Weights of a small transformer language model.
Size: 23 layers, width 192, vocabulary 4770, 12.2M parameters.
Architecture: RMSNorm before each block, untied embeddings, normalized queries and keys.
Training: a variant of SOAP for these matrices, 204M tokens, 3119 steps.
Each number is 128 + 24 x the weight over its row's rms, rounded and kept within 0 to 255. Layers, rows and columns count from 0. Numbers have three digits each. The size before them is the row's rms in percent of the matrix's.

# layer 13 MLP gate, 512x192, rms 0.179, rows 138-186, columns 96-191
102:141136107143156130150123099131125101093142137134142159087180088151105135127144128070104143153104110123157125166130093114137116183138119134116180138123132077116138113161138105139092164122112109141107126137128131132149083109073114152118083107157110105129113109129061144114120141137148143152
102:132090139131124119134103148086162097154135163160096108143155089110145109122104133136140172150131110178123125135114116149088083121146175154130105120137123170178152150163100140148108130173086130145134120120131137118140129130124093121147104092143127072135137180132144098093143075120155087133
097:081116112119104140079099127110155168174133105117137136084150133125124111083121136140129113122096168127168129150135090116104142144097093124156097121124141113125099144106129115116136133160151101117151163114124147154159151107176107128125176133113119156122139135113116148141113139119138105125
099:159162139063113151173090124130114106125115152090143122158079128138133115109098115153099132113133121136140114102123094101088113116136122156151136133100069171147105143117110090144150167154118127163113144128157153102148125146110126085118121133081103151105127060176122176123146116149122141172
101:145122129148147099141133154168107142123141113181154139131118103106128107140108102121085131106135172143135117130154132119138113125119133083141118109158181107147131156154148122129140149120087170163178122131156116120104116109094121139131127124150115120163117118113135155118093080182130113164
098:108156134138141107140114105113088147133132120115156104138153122115137119108138132120130142145135152182142064101147141142109154081120100158117111144114140103114144131114142139086147108130131135138120168153152103132128136124160154135106106128122139149123181133102131170121105104113136109104
090:123123155122090121112119101143143106115137142103126120085143111157116100116125133157113153166127125081159119147129118086109113128151128095127121096150058081128148119098131146095149139122161147112132114115106144134130105115168150082103108133175138145102148106127128093148139080113099097106
091:125154150128152159112163163111097111145182119116117143108114117122136088109164138141127116120117109083124141214143144131139097156134122128164101113148118142094113136146164111145075161116149155132133115158086137127117127103108087082117144129106111106142100113093078122135086140123120143154
099:111138162135111123125137152118147146115177123115135124139095128134133129133109163154122103126121120127134137152131122113106103144123132093099112134136148078155154115144126176116096120116169140107095142117142143125114181082161163120108138108126145156130115185148118146091170154132154171122
097:119165081107151130181165142128117131131140113143164146130115129089134115135095146093157124120126124123115109122142123128128062137136115104130100163150107143142119143090150200084154098091137142123097098167122138121092155148133074120170096118126134131192119098127126174119159132144148130094
094:126161122115113082168176095140113126101113100138116107168145115134104138106133116152092161089095143134119156126144156167147106157122137098136120095114133168111107120121127162141130113109113128148120124152102139115090106116134124108128148110096112145169130090147140196121088133107175147107
100:132142085134124127144157121148099119146105132136128158146149107122094117126107080160134146097141158170114070111154164116131149093143086144168124108131146098140099076129111135117176106119120163153171093125142146106116158111157148112156137156114151146142140084123130102145169112133123121096
103:121142111134136109175145124163122075099103123151086176111145139088169113108153098123068131100114116073146134136137134129126124130133145133137133129187086134109149117097136192155127147107109190108118100112107086137111136155143159125154120140120126157125137150142056153115167106132155103138
096:123134131104153106132167163160113175158130127137170161132161161104185174112126129146117132140104076145107099095140136136124084130106106127137114148089114111124147125110150096121148118106121157171104118132102113165111118116116162110128123122117087093126113093081101126128144157141119127129
093:133144154111127088133145186166156125071136145160150091122150185099126137150164151113155105117108147133150120115143156125112107123126121135104105101111136147109099109075081133176124110132111096115143109149093127130127115118119116104139175132142126134106110124136168146124132135149141130161
095:094135119144140120150120121142177099126142098129131186098155120096076143134123105141146105152139134143157125168117117157138120132147124096124130144135122185109115147145145107126138116164179073143146105157112122113154124120131115158079107149142151113082091122113142148161144077110139121085
104:120136096121132168138181121107152139142122121161164143173147104122125108130119129129139114170106132145107145144143130106097130135141084160142141197142161102164097144159084187094099133133118160110088151122115125099126142143171153120122103112113102106135115143149138149135135128145115121149
110:128158114098134157131114138068105102132110173131151139184124120081134103166145104116131124144156109166130151117137108137147104109160126150140118051111109151086137116141162130095173077183126129128114119126135126107122133101167177133144179140134147102101123137161142144145169101142103134124
096:148136133144130143175117147129159100162160075137150112107097114141129104130189125128140116102130142130104141141118124100138178167077157138155137147149110137134171130115140123092090112107159149139072111134136151161152111081144071132159181129131155116152144138108093102139134129150115135168
101:067142172096094127130114138110102144129114116129137123119126108108147099116136112106141081139098153129126119094152109142069085154092075108102137159162124128185155128129159114125115117128148137160125126136113104153120114156096142156140119097151108137143108170126142135130115122111117131121
098:121110187074137145140119119132102113163135100081120145169157088119087157140135099127101167159134097090095149131122110167140163146081152133101155157148104144098111111107126116118118111167149096159149124123104139145129122124101146167178103120123168111113110088151095140106086110145159119127
098:137158111156158137078138112128153080156099134160128132110113091140106073152128162169154118126147126117140098111116133136084073135136115100108097128138153130094185096067107191161112139116121107157161112164168123125126119126127106115141150149114129120126145123091151155116125111147098114143
082:087129149108125115103156138120154143140125136121129119102142127117138146131155141157151135127114119112169145110160166158110138187162103160175135157149110135169164138126141140136146124161126128125165136144128063185135173136139121131098147158132147153158137117142103162123142160131157127127
102:134118121157111140125195117125139098117138140150081133107161114087115110137145119169143173108136122127165114131159169134094107151082152136098141144122152125119102128159121122142139102135108120124179117127118114109130136151167150161141125170138122178156140099121172108099077118169132143169
108:120133153112122113125187134172124140146132125135129150160119158154128149110123085084136125155113131128105161170148129111187090156113082118122124154131100152124121110144132170149171095161106101151138123093134101136125166092148151088136099169132152147148108137093106164117076165114160175113
112:143132099130137154131125126105124136133097148128138125109181139158154135128106113142103080159122108101136154153119134132157091119087170109101101162147149130178185100164118147141140081159134075104131179155136119161142118111141119099089096100157162124095091142136125123133150145129142155103
090:159116129122092136076108131135096133166154153129131116124133111173130119110137123168128115122107127135129126155116125136127141149078114140108146149163097144151121151114121109076165129117091094118077152096134115133149086131108122138089123100123143102176101126105158112160113127111163107109
109:127080116096117146088126151133134063110123123104082128121105148117138139095108164137106127136105104108147111109137107126132099170141130139132139124119138130123157104156101197137199127127121084150098146111115130110107105108145104120122169100112114118101146130130159120116125106122133131172
104:091153175113129087080115139145104133117097100102085121150162150142110111117113111090169138122141123119120123113171162122136151129108102090075134121132104169109129126144117146114117128174119144136100120144103157116115131073126118132133119133173076131142117123102134138131136138186147138122
098:096119111167118132116150092106117139150109161148144122133086151127148107116083110129122119102095103116140147141089105123122125075138165109127129141115146124185133123115117119105105121142111149117128110137128095089159110129149179086149114131080150139068112133118119157122130162151109130152
089:092150106037164138139137133137119118149138125152154110153124112108086146131092159140111158127105149102164100100140144113143158141144143133124167124098084157117123159155127113147185133091126127160121071166076169109137171106106105151135136105176130143160074112144150112109135160091099083143
084:125154145135112137137114084135107110097110103151155122142132177114145101112088142137149136115097113111142143141097151075109125113118129124145133117142157136149121105096163181104120135126155110109138109113094174140136115143108099099142120112124121103119144078105125080150151144087136112118
098:173140134152115141117152131106113086108166073192090108152168096129123164135127136144110157140083111107111126118061125155132097162143118108124128158129148151108112133133111183148126132108121115166131118130161104127125109120119123129123125126154166155152143130134151129118145156104133137184
100:128155133121131144159146126148148131121113102124132125154099122110141116142132097120112098133107086106163146186136132148122116077135163117088138119145129156127129118123165127125141156100096080143150119133141110153092109099126109189150113149135103143136132116125157115098154102119128143145
097:112101119167123170084144094135159120145111094126128119141151136135146152155129156103134088117126112101170133110131100099135110135145141135114123141126152141136132114113136103118155121085131106175116114137137154150127093138105130157086163154136135089137139142138126126102147164062082142145
096:148134144125145102139092096131158096126122123135189107100124125116134136145150122116100120089147137179124109080156136152127136164146101122119118185080140139132097121135103105143128135134163083118176139119128115141135114163140112157106189144158144148100130094167129129142153120143130131155
106:119126095141082142151115131128132119149177164155130116102129116130104161080126147142143135150128125133150120141130143143156089096178159101146130152132123102158141082110082119142111060079189155139113157148132114114080109153182100141125137127124122135146157114061103145124146152131107132118
105:107148160152136138176106141132151136150128134112117118120138147149152102132135138125114121141104113174168090122119155107142142129137166130118116113154156120148101079122076156145140193130105127166101099152089144141122111111120139119131068131103094148118153130137114173170065150093140109120
102:133055163129140124117113149134147136127143160160108101171126113143154134148126105153146136141127100137118091150128140099139130143132100092140117105091157116117132164103101173124134115170140162117123163064125162194103093116103123116124111103151104118117126076103126115112133112153149102141
095:113091153099130113114139124111104113124118152126079133150132095120102093133141131125138104150156079129146115103065155161125090131111122112110143116142106098090127141120099180080135123125102138126142111115146128091102132126131109081153165152119104102148132151159124113129092113111124116134
089:114132131142096145081137098145123091142101120132129137120105122194158145091158133151112106145111166142122105096132148131154112163123117135087125123086130106175103109103109129142138159125147150135114119104140096143090085119164108162104119117148145157150149128130094132142119077140089168115
103:115155109124082151135122093167091098180154148109154136146105143176095145106100100120121127121145136117123137142119187124126127129176084063129110145103123160128121128137190080097152117129130143118104164149116123090098127150121136153157152148139121114117143114159094169142137140144132075148
093:133124180157146111140133194124109131109161133150115127111124085086146100123121106164145150098150148090113128098129132132160141138142131100132158176112083124130133158137173144135127144114124123107154161105134133120138117119124072156150150139130113117103126125136078140131106111135128082157
091:110128108117093117112145147151115125168131118147106101124118114140131126147121108121167151163178138095108126127128139156104133173135161122174102112123091119116171113136121109125158097157114129146129103168111176099169137135129109184127133128105103075113123116137150134108150164094143123177
110:152175120134104177137115135095143093116140129103131166086111062167144184109122176165122158155146129150136152163142168128140101151127129102126081178152090114179137103111172111134102151172130116142119164144116147139137125159129158128162106122148112109123108130130133132132132085101108126187
107:095131114124153105143144139133128090155184103134146151124096082089118119125152135103130122118163135072135084130140127098137132154187123078156160168166102123127166141129093145138136130114112117098170143149126090161152101127100140131135119109120128150128145140134164118120154112124149112122
093:098124104112137111168093165136115096107132128141109112109083107148164057097124167123122106141122109152125131168136119130107110174093142103149164133145127132136114112131134107096097104151089161096125126138117120138191101129113078139131110115115129118110070165159172164177150106130130122140
103:125155148162127120137123104138132104123082136136104119134134134101107158097145120099137125154095114108123123123108129087150145144129105146136084103115137114098106108116122122097137144133120094145107133180149109109155108129134152142125145128131150119108150148136151114112124142158145141119
093:112143130094152185077137113115146100165124110137144149104145122164172121108150114161118083141143155128129123107108133098163092166112117117120112145164151113104102144147146103144133151127138154137132117129114104131186135108090127118135101101142086120137126163082118107126143111161108128129
# layer 13 MLP up, 512x192, rms 0.174, rows 138-185, columns 96-191
099:153152074163119137124133124126156131099120127168107123100120111129140147063148136075152145195145145167061104110119125090134125152106113128112134116121159167136125143146108083109109101150144115148092111157141148124080118112136178126131053118133115089122090108140146138158137110106120150149
100:192133112084134098178078158136133073106114135093144160126148145139147136128101141105136150116116097154144132098109125088148102099128108153157133185105149140168125120148094101148113115122134125148157116144144199075158137095142112080125151127118129134086119145162146128119097133138126117144
098:166113112103151134057106124112118134157127130141124096130164158062135163080143076088139114100067154124153111100141094102107116150131152148186130134138152127128128123122109124167164132147159162131128116125145139137107153095120139133145116127138130151125098125129125110114114129128155107082
099:136127143077098127115081110113115136127154136125152123070118158161086153140167138134099107136098105067118148127144151105149159106111093169122120126159140126135123102127125085146134120166077156128118134175116119094116117129172143139101156161129145151119118102131113120128123092109131104188
100:151128100108155161098110122147147175119139131118094144146132090082136120167126097117133155145138172118131103151127134091116132145102147121126131119112190178141107155146147150100042122173079080114112102113131122165151133174125149146135140112108149124145158149119150171139118125136098137120
100:174083120144161156126066095139118116124133099160156085106170134107112092112157145157151138061135111093121133142121143114103120099102131129165129131147158106125089126106186150135058117101125142155171121125156142111112154141121114139145089079160140120137150138132165175112158100084171124133
091:148076162097184113184144168130106135137141148149097129156069128148142141165149101150128093089088113154137128125107117169135136152068136141109092153114150159097145121134127137132119170122124124127132150114131137146157143136121127101143144081125099127123165097137150160175103144122092172114
089:103127142125127116111152096153104138108142100132110123108078126138092101144156175087118137140128109091126141111063128067091146153124155140109166141110119150150114101153128110116097123144146093101122120136168138143135115100126094171126110137132074090108090120132101175137128162165110159146
095:147111120167168138137140140184114117154135094162128139153102124140128097089127118142135090178142118119105129167134121152142170135134121138170110152140113121133068097144158105091164140154103087121148097129148125129164084128109092129130141116098101107144101111131156109151103093136130106121
097:112154108081158113126121108120171113124179101127154122135125121120135160112124090136095139067153136092097150153110135131109128126161122121123139134137140098152106142116129093118156152085116107139136110121113113128124076134119198153100179138097142115103124103176169107153124132125133113106
084:117112119131131105136120134152081166117111123137103127140133137135128088141169168130121136103113113133145162112146164133158133145135132094141174090155133183134119103138136155159130130125159133150138154121126146119064084128157164141124104099127121154192134116143150146108115133140106165119
095:159108132154107140151108120138114090153095117100141109135128087110128102121092122136150154107136145130134096136105099123135106113113109150143116106080166123116071124102112161137184123130149161154143117147132132131084160081098133107086085101076158149156117125144120131119176127065142117097
101:101145099118109121116103108147146145115117119117094171118121134106169091102107153116118104141114166137116123142095144154092102102126112154141105120161109107125137103124087154137162104137088127131135077097099139148116136127167131160148125153152127116117164125087096147148157090088153116128
098:118125071068109108173130129174133162103152104148144147149157144117145099162168143105153111112113148148124119126144124144073102132133133075130136127148128152102124102128121130157134141164123077104113169129163110135149137151153147147099096092120118083133102142084100135087149159133100157111
091:167130163121135143156151138141081162083092132166122116108103144137124108149115085115095129091072107149141158156147141120127128102132103142124127156138082081145112177127138111107174175114154162162190160100126113141128104133161130114129092134155111132141097086144095152090106124134149121082
096:103145144138125139154117139143132091149056122107113140175161105074099101148123122160128140139111143163187138130115135132133133158121146108141165131112140101133116117129122137114137126116112102127086131142135149117140148131078152119128120167134122119114135115144158139169160133105121133153
099:149168115103126113161147112127123146109146151110200158121109124154113151152123127164124158120176134100164135096094158145141159131127123152130115152071124130153136140172117181154168127136130144137109100121122098111171139127126148093093112153139150080146140155115146151131126162162130141130
104:112125149105152151147154147107165081123089120131161145105134154108145075152117124136154093138115127091135144114133143138092121066085142092143105147112132138123131112107155076126154125150130122165136194123097128145170097117120134099114112134136132124179119136142158177096146144207139100154
099:121135154121124128146091111138073142103102120096131119071074129123130108136116119104109172100106137132129143160139084090136148151127100136119110119140124102121121140156108113079109097125169103119100107099123118146098123113138115132147133114188176095101157120131105076115118116142125146181
104:123135133162154113111156125133201127103147137129147101118127165129131082130139178137134147123118154131145132085109101159130117127122074133089130102107121165115151122135137130157138061121154122093150161110125131135079090118105153115094127133144114106168153141099129113086133131110115151186
101:171109128166166120158154135133103134173150106147098089116136143111092099113138116109190142095079136151100092150139128129094122122116128152125152106120114095109111122161159132152101112120128155134164195111115117157140117126123096119142114152126161132146121159114105126094129110144128135104
100:121166090158165125117102095099115126104170131093138172122146098164136142130146131120120155102132158098131111128157092141179119124094121135142144144103108103086160115130129122100111099160139146167154114115124130097152128143131112141144144123141142123196115064162088099129122163119165153114
083:123126147144155096157099111159132162143158118112141147148143130170109151120128140139131171111158151114142201117148147133153134109145153145103111120103127140150121134097096143135128133158080111078143106138141080126123131135137125103175120184154065121155150148166127143174141129145143110127
099:127120139114132097123115104133090123142154119094138119123107161083158115109135119091082124134123102132090155104137184096132132130120108147121147111123107175141158106100097135108117123152128181177145146115176153133094131109154115179152145125153091117116135149131097109095119144158109147185
108:074149099160097125121143131127137099118130140149092178123141148133153127088164095102118094141077144121134157120095137100152111144128158140136147123124142072080149094127141127151132104170126139179157134135152129063155127141128164101116136122117160134115120134135113168110156149120108134097
123:107121094098125181156130138098135127107107141095133146134143143169140150119135112143152114155164124089108174129090157141182123151117122144148099159123152130133147116129133164120133137108115116117139151140134102125088122135167149149101118116150141125107135102134088065134140174153133114133
094:147149109156138112146136134131148145102147136109136152143171117106148136121083146144127095137129140125117121125150122154126119119137121100144142118099139108127133112099152079109131090105126157138106081154102147132149128095126103104117156128119125100118069163177159084170140164130101128123
110:119139088149148139169124147156164128145108083156126159087132140113120101131125173106099157175084169089163112168150125123113125149142113155130161135081121090171126121128134122116110115118129124145141148107121201089152149110098111108138114153130095127113094136149141136136132140109115122157
097:142114113095089158147092104098124122148156067082137128107134109118137157132094149121124127143130134140139164127175122136125115147109155125139155149159141145137131134079141109155147178147106144103086132147112071178136144110112141140128133124149182085146116117113121132124096148208116112095
091:086125115140102127143086118143106128105101116136120113155113097154099124129123128112154157094137077111109140124117111134122175125082117177094102158138137125160141101097080115160123146154135150112149108094125099095179078117193110098158132121128123125080123148136099117111150162121115103172
091:129164125113154115112139178105115129137112187071144135131137122134157149154127116140131161158120121117153113113110131110126063118149123125121118134142089138142118139074121155127153122091112141141139124111095147147139087124111124097059123100161151113088102129100146117098148127085094097105
095:117130132154163106134079091146113092074129117131156120162124098093148139103119087117119145109091129115166158142071110096129119069146125109128117136138181116149125158134148138100105113119133124121097112131105144161162133154152079144123158094115149086125145082082143098119129123109113146135
102:142123091070156124139105164138149088155172161167159134113147128162090127150102162105110154106152164133148144118110136163132106135132131112147139183122133131105123139125142129119122108184139111156116112131123149122145125140168091091107151100140098149106153112180119106102097126098130099095
102:108147088122129092143085096126132115120135136159127134123145118140136106127134109159111127117157139098171125101112111140118126134157127140094113106126144115112128137185148136124075103134127127096114119112182097148065140148112082159158074142108137169147135141144094069099145123138128174125
095:146082091124110143133101114105144148130092088119151142111152136150137141120143155120091124103089156110156139114093132120119100140102128115146139126090131168149139099118126152123100106129123129134098126149144100092129119145106139121128104129111118157127103112141091133173139106102158075135
104:144154136141114184166131150105125134179190122110188114102117156124151124082138134132116147134137096124134124127119146143115157095104123099111122109163146138125117117163117123134150129154176145096158132111152086152095160101142119173161152130139141125172166122131140133127107132157124122120
104:120130165164131142144105158171111079137131132140152101084112118133103117096177137116116143151157110104131055144152110135104103113155156146155103150123156115120149122098121181117092111101163110138134149155134093152141139136156116154127115143149167086142153112090093140115141134117151146128
111:168131150119139143136149146138105127136150124166125128098161114153164123080102118111132117161170123140139133146136140073103125089146126165145135162129148118126133143116120116130095105114158109136081145137155115085081147117110081116133075128137138104089142155107119125137124114139114133101
096:075110095124135142103114104155129109120103140122121118148121133141155096181108145132108118114155082128129137136077118165126114156127158136099157160163123133114140103115125128147081160101101126176112125167134138092126168109102161115119113132164100124113150166128128118161122103129107170094
098:122088159103132114087118148119111164092083152136123132133147104147126140143088109172055106155162123066169127132137159134131158146113159126107114153144129101161147161173095168133139159120114131135118156118141091151074139141116119112167119153137133134111129126088151092153124134116144146086
095:149127139109131126155108103153143119111093138085136125114205116109102090124137162096128118119133108093129109125162136133110101063125133157140091149084109169124135104172172129142172118158127118182145139166150129093156157142099121088121162130147142125152111162138139118112125136124169089098
096:134129135122093107156107129113103125131116149166098165169146080111125127091095111136133100108147170135126122102144153141114144116123133138099127125135164138104148124147120127136107092121102144131105159143125102090126123133138156175143134138151112130093132091148070123127129135149114123164
098:155125144092094138123099127122134101137097108120088126136113159149085141120120114144118130168135075157108133163088112115081153083084126141130121124127135105075118141110132134121108161131122163162082152175121136140101135106151128119095139093127155084105123155115137152125129140093093132139
084:124114131115146109085154160131093170164155105132149145103135115093144139164115118141123145137188128148093109122068133181155112156110113171167152135145133117116152112093135097128136115133134167152171116116159119124143107134135130180071127132102115122150117126123096122095158144162122143148
106:093113109157106104124116145126128103122131181133091137096143104115159145107112117136146143111130198131089150097151120116174081142088117131115139146138117100149107147138097109101112165111118114138119151062149124156074139143079145166158121127182104160174108088155128158145110132144165125129
099:158110115091128112163169079138148133129121118164174166137167134143132154138098122153109078144127107131135158117108120132113125144137154125104129100169129118146157149115081162146110157121128113147151148108099125174124129133092099136114147091116126137129114151123139191042086119127110142145
087:152147149180122117118145125163110150144150152167138162118109142110136142156088059160116117119130139132132187112116123118120119188155131157106129136143112160096125162175109121117154111113153106163126158138126106150108143128107118131107084105165134136111136112148100123118148087116147137128
098:124147116132136121157128081160135111150112140176130104176094112111093121130149111123147142132115122128110115124124151143129149162134147086140086124155134130141100120136130157159144146153069143139155164135145141117136125154125128131113195144140137116178136152138119067124082129184134160161
# layer 13 MLP down (transposed), 512x192, rms 0.167, rows 138-185, columns 96-191
103:098133114108124112109096137096136095146130155160121083116189127150104154119174175149132074125110134135123158173161158134112136156145147095096099151144114131140128121163142092148143174143105096126123146141127138110148073146128129112099129091160134156098142146135099158146109121133114175151
099:136114118097118140104140136077142147086081096127121147117101137136115144135141165119117153147144199160149149137121161126148159108127154164097132095116119144112137107139136131073132145150139158093111140087160097125075146120125116171176166158120136083139093128107124098135127140104153108105
099:132129117130096139107135146129110106130160135145164126116153118105089143108106105143149125126126148118170083159159145121126147115113112086115113087148124143123080148107102134151193089160136081082114121131120122186081140127101117135166165142145099125152155135104169098100144127121090128153
099:142145128105166091149137109123125108159134126123121156153114135141142151132121118140113119143097138153144154115201135163106124120090165125159171133079094119096111126119141200160112146105095123092135103108123083129141091146122161112112128122125139112119142158140116125139088135169119142140
099:101164133100109154106144134107103137090086090141128157089126091103139143122108127128120062137093106148100156077158147087146125128118107092164164111137131149109149180126080103131130158135158147168138142150098126118147097125165137103127143153111134153139112102122056152160123109138083169116
100:133127102134132093163132098135144126144163117137131096140124145166125157121130107159120078123103168177127080130112142128080150086141102122123123159169108085144154102144138118126171124148154115117088156110154138092115099168131135131080127104144143160112145167136121151118114112124147164090
095:148133118111109110129103115120131124102136133162121140124133086127133096131145073100081171157101129139132138179128122135146161115122153127129109103122071146115124136120130104098123146125128152138129131130131106068114137107159175136127138132125124158188131171169135158088066095126146092116
095:123139119126094159102181129132086111141108115148099115082123129102140099132160165128114144161153122143111146105163103156118156108122128138166152096121149138155124111117146106086143146104112166133104178159116142129093118149179130165181117109113117115116150155114125109141127129123172131160
096:127091154147116085137138122109147117166138150121157147088136138112105129101115118132129127126142082152136138157128112110121136140103152147101121127142107131114087134128119126157135102121139131114142135110154121147160156112181127129155095092144126142146104112143154116110125163111141106123
102:177118141120137150153174114125137131165099118152123144105103138112104141126112127166104165100127158147146155110126066148146098156123125099123154142113088126111143147110141102131124135147117130118168088083129167106119092148144121122168150157142122148114109105116120138113088128104098105148
098:114098136131109113149067132084156083111157160119169123160081094127131145160115157117156142118128139159154098143119112141110168101111106138123175115139133133120109119111113130105132141099148140123132145128157176134116117157106124159119080175123165121157173118100144081102104103146133142109
098:123167112164155157113147160097141144161137112146132086145144168135163126131099118097078114154116133116114150122154144137114116129119088114146119145142150109159150153086080152116117086111129156148100135158117129103130106129147176098155105142097116135090157106140138170133171157103127136122
105:136156129147137098154133120138158134119110138134086148139098161080144102136146141120161158138119170155111162171140158113108172130119123109125134119110137126172126139125133115120099141137110150146186110162076112122119146105148157141099135167153150109148146118158113133164184114133192136102
097:129142146129120133100156113100127124090107143164145130093039092115119145129151114131090117139092139154147135106122090157092141147129148123179151109130141103074183122136122138100128170106122133128146106151122114153106088096159171122142105097116103120129077148129053136127134111118132101114
093:142134166175130100133119129165124139160124101183143097095139112114152125124128142117110080124096110165152122131104076092131121136111101126148107113111124149084105160118137079072109129114182118123167149120116120116122121139135155116123170086145117167121083105107076092103139089132091098114
094:143101174123148093101113135150079134117100137155088132096101178108197126101106114157108143113100152151134113107158112158101098140121143110120165134133113114137141174103120145184114120131092133168133156071129144102118154185122136160102156125079123158141142131120113117106150147133074130134
100:143134139127153150150127134141139111088114152092160170119106086133131135105147135084085126143134124103098111145178118157080081124162109101091084143137105114127123145109105109155136159147175158129101139149119135131129111145130156140145148127140132129089119073128118130079134101139123117102
098:104135143155129128125126138173123109128140145132114152158119097143123160129106160132110118098115119117108149124141116111134147124108114087157203119114138140148163151121094095119100140051158116133108138128105128141166147185112144150103106140103112169098137131087120103103120103146140158130
101:173128129117116160127109113092174124174104109120130138107071156082112147107124102148131161101174123121135151157122121140179145138130164173104129154136128115089101119110131138129091095141125155082117104103099156128082162129148094136128164138164148147124113107111096137143126156138135119099
102:172156160151084138088175120142147124127122104121162144157127162142133113122128131187098129188114154144142124155111127104130175125125081113146103169089176128139120119125114129144118141143126131114099108155178119127123107088087150118123131125102138096140120111100167165166117118150164090119
096:130143112122122128130137107102134104162152125128092144116105122102096174131135148094136120095120143102097112150146143102121124077161147128139091125070072061115117118134116100091077136108104142157156186155120151129117146114110104121122122120145115117139106143137137166097079135103114135122
103:132141143135119106123091187139128121106147147103123128085106145160148105117140155118131079126139130109145172121086110095094127079183101137110120103123131132162124091111133133131119128079096116134095139192136132125149155132131135122070120110116092109162133168140113169109106119101105120137
088:153162121123123137102132130129198153131085092110122101089075106146146144127147162160108133115113174125099084148114173095133147135104145126169082127139116106119096168138119145124132115150129116112182140114154136115096129134138160150146148139152126067126105116158103130148128088124122165140
098:135115125158157126130152088145119126163099081138114093158156141103149108084160109124110120153135116135148152122138154117164138158116132164125085149140127162086068159172103106152112123159167099147116106117131163107110164115131152137125099109146108118101178156105136105114104160156134139118
107:123103115122087121083155130159108166115150148133157137119129117129076093124130150127150140107125097150134136097133115128081139130125125107111133112102169101114109154170134121158145165151128155102156151136138127096112159159111140123100114126117178153136160120131085125127157120117170182098
105:127128121115126115141136121164145107111138153112120149106111152157115090153156162125127105133130140081123113158127081119169153117080119103162132135123120143122112118116125106161167099120096132103109165152129134155154141145132155131090140122165136082112093095130138121136085163135151146118
093:123113108071129098168141146124129114147151116113153096133129114185128097150148066150138122131133133127128141122151136094142136158135146112133130112122173162152119117150121128158078190073168139193135143146130141129145144163115155069100125115139136092113128110156151141165086090137126115132
098:112125094104152120123121130134133125134124137139160125141117138127157143092108138130097125130123116119084075113122089082147117142170156122128093117143106099149130164092137169101148179112096086126099155103112155101081132113174158186171132141138145122075111128120131159157137151100142137153
102:155102114154115138109115138136134125118112144095163134153129139088158148094132125150126093134146117125171125163085071139106132120148149133138142154155123101119111110108167168110140118092116124127137092138176083141140169109132138071115099138154142187150134110141157122129097173120114189151
092:141144125104110109158086142135091139149164147118098134113117106162147133122195150142123128127118124153136150121155111148134106123133131138177148149092144129134127110167126125161103112105125166136202130163141162120143112110146107122167118142115110092197128087129115099139120093132146171117
095:141113126117126126134148154112141122131117103133141117119094133154083127150144148106075141088140136129184137134104178117168118168107164093160146118138120125105151130158124158106149118081107128137138163133079087125114114166103140110156152183148131122095115105144206161150142141144112079124
079:142137114137148114117112103124100131142162125141128179114127130158160124077111172111143125138200140186124135113156130148105150123078161140120105108145122158143116138112122097153079159112085152144143090156141124155124122135104166120133145144128129131143116123120150078138128140149135159123
098:179108096067145099132110145087126140100088106107119163118116125119143091134113098095131140153155156130112150134135104158130146136116116087112080075152098127133143127119154133171142127101140137090094109140149150125165152095147142188138096138106145106145120110145141133117137126119088169136
101:121109096116135133159148116155115147147139142161126127125142159059159138142127159148138182112131156164105138158163116121099156137118140117141122128123100112140102099118119074139147118101125164137147141160149133117141168105120176132095152095127133079143179120123128077137113080123135126123
091:125093087148104157111148104115123131135134127096133107170123136160091102186123101104115103156153155120126151104140114062110081117136149171114148159098133101075128147125163115111157137119099095139139126151090134114105142176107108129141163135146139138144122131122125140134134097153149111117
096:149117127060130138144139113120130100129154118114139152140091146156141126144128087145166103094108111130144125150160147150127118116077118119144084130095123136129123105131103164150151099120143181099207188135161174119161125136118102145130115130129161185118149083151160130103112142105131103120
103:159086143075120154148123118156038145139152114141130119102117150130143149100105103175145134158122133126147128124154103099156113117104178129114153118113164107130106164121104140172120131130124141141172145144151115132089137123148105104090119174098147126153127144086121128137139128123127124131
101:094162120156152145138121108125106135146109144121136134145088134066147117140140142085097112108103117108170092137161109177164142140148131094141149120179176130138148141150129140107136155110113135119142146140135148137173131138117140123132153167120122109138141159101157106117161106128138127152
096:085127136118128103130109105081145108151153117161113128090150147123136132141126088144107127100150124144134107157144101127150161177123124166081053112148168125074150152118093146141109097120116125145108114098096155100121110115107126086115143175100143154121154101111129103111192105162135158113
099:104106103164123159129133133119122138107110143094125129156151165145155128101145124121126119154128114085111100128124094113129143120164111144117125149152132118106129088112106110132104160143109156145116097135089096159100156125139131139161166148110138144103142067071122125097175134135148106189
097:107141191114061150115154124132124136109131067121098102113152145144124141116115136130098126133137157133152116144160084124126132147145144116098139120134131137157139070138133124140134124143073127137158104150135090163126087135131111127130109104107132130097155136141096133155097158094142149109
091:166143110138135084144145151112155126103116111064176142110132131103138139135117110130166097080145132164133072149108125141127116115134082150154147159142156169151135100094119084168103119117125153087125102091136172170123112085141108099130152137131087153161108134166129089153095124119118124163
094:120158150131125155114155106084120165115099170096136102146138164132165162109103144089116096136141123139115144100109118125176129131115168129120135091102095095142130127150135149125119119138157127154092091143079085110152113165075113166137166165116135150117128132115099152155132110077134085161
093:167166153117138101121139147108094137124141139106180139127064098124146135133149152123132143093126131112148130163154143142153182101081119133128161116128138094115128121079086131147099131148109119107134135114167113162097126123125102124133105125082140118153101137087134118106113125168101137117
104:149110132132157127115088135099147144166103156149138148172140136126180134148162105124131079112131150128155074091114120128126102138084147144122094107184150104122132127120154116119148113128102129121108122057105139120143099095168137131156126120148172129097129137102153155098121167126128091128
103:108135119118143153079102138123130136139139157121169128133153125158165120181112120139078073160097143096122150160136116154142119098112107142093088137069117124150149105137132165168117133144138147161140090128113127150179129105138145150154129106111095096161145140132142118140131124112112141150
095:171184125098147114111109143088137129150108115133148111141140108140094125123142087124162142099109151107157129176150107134135109142065141113132122140166147106169090123143100157166145150116155181082096126099162127106126097143126104147122124117155106197135114124115150105116145149125127111101
096:133150128138148118109123116136087083085170101132150141140127113123121124085129152110107149123130132142125129119115129174120152124127109149171150127147133180108111084161140173095141149140136092133124184102135127132105110115172143098157166142124117148143126099103145128109114090123115142132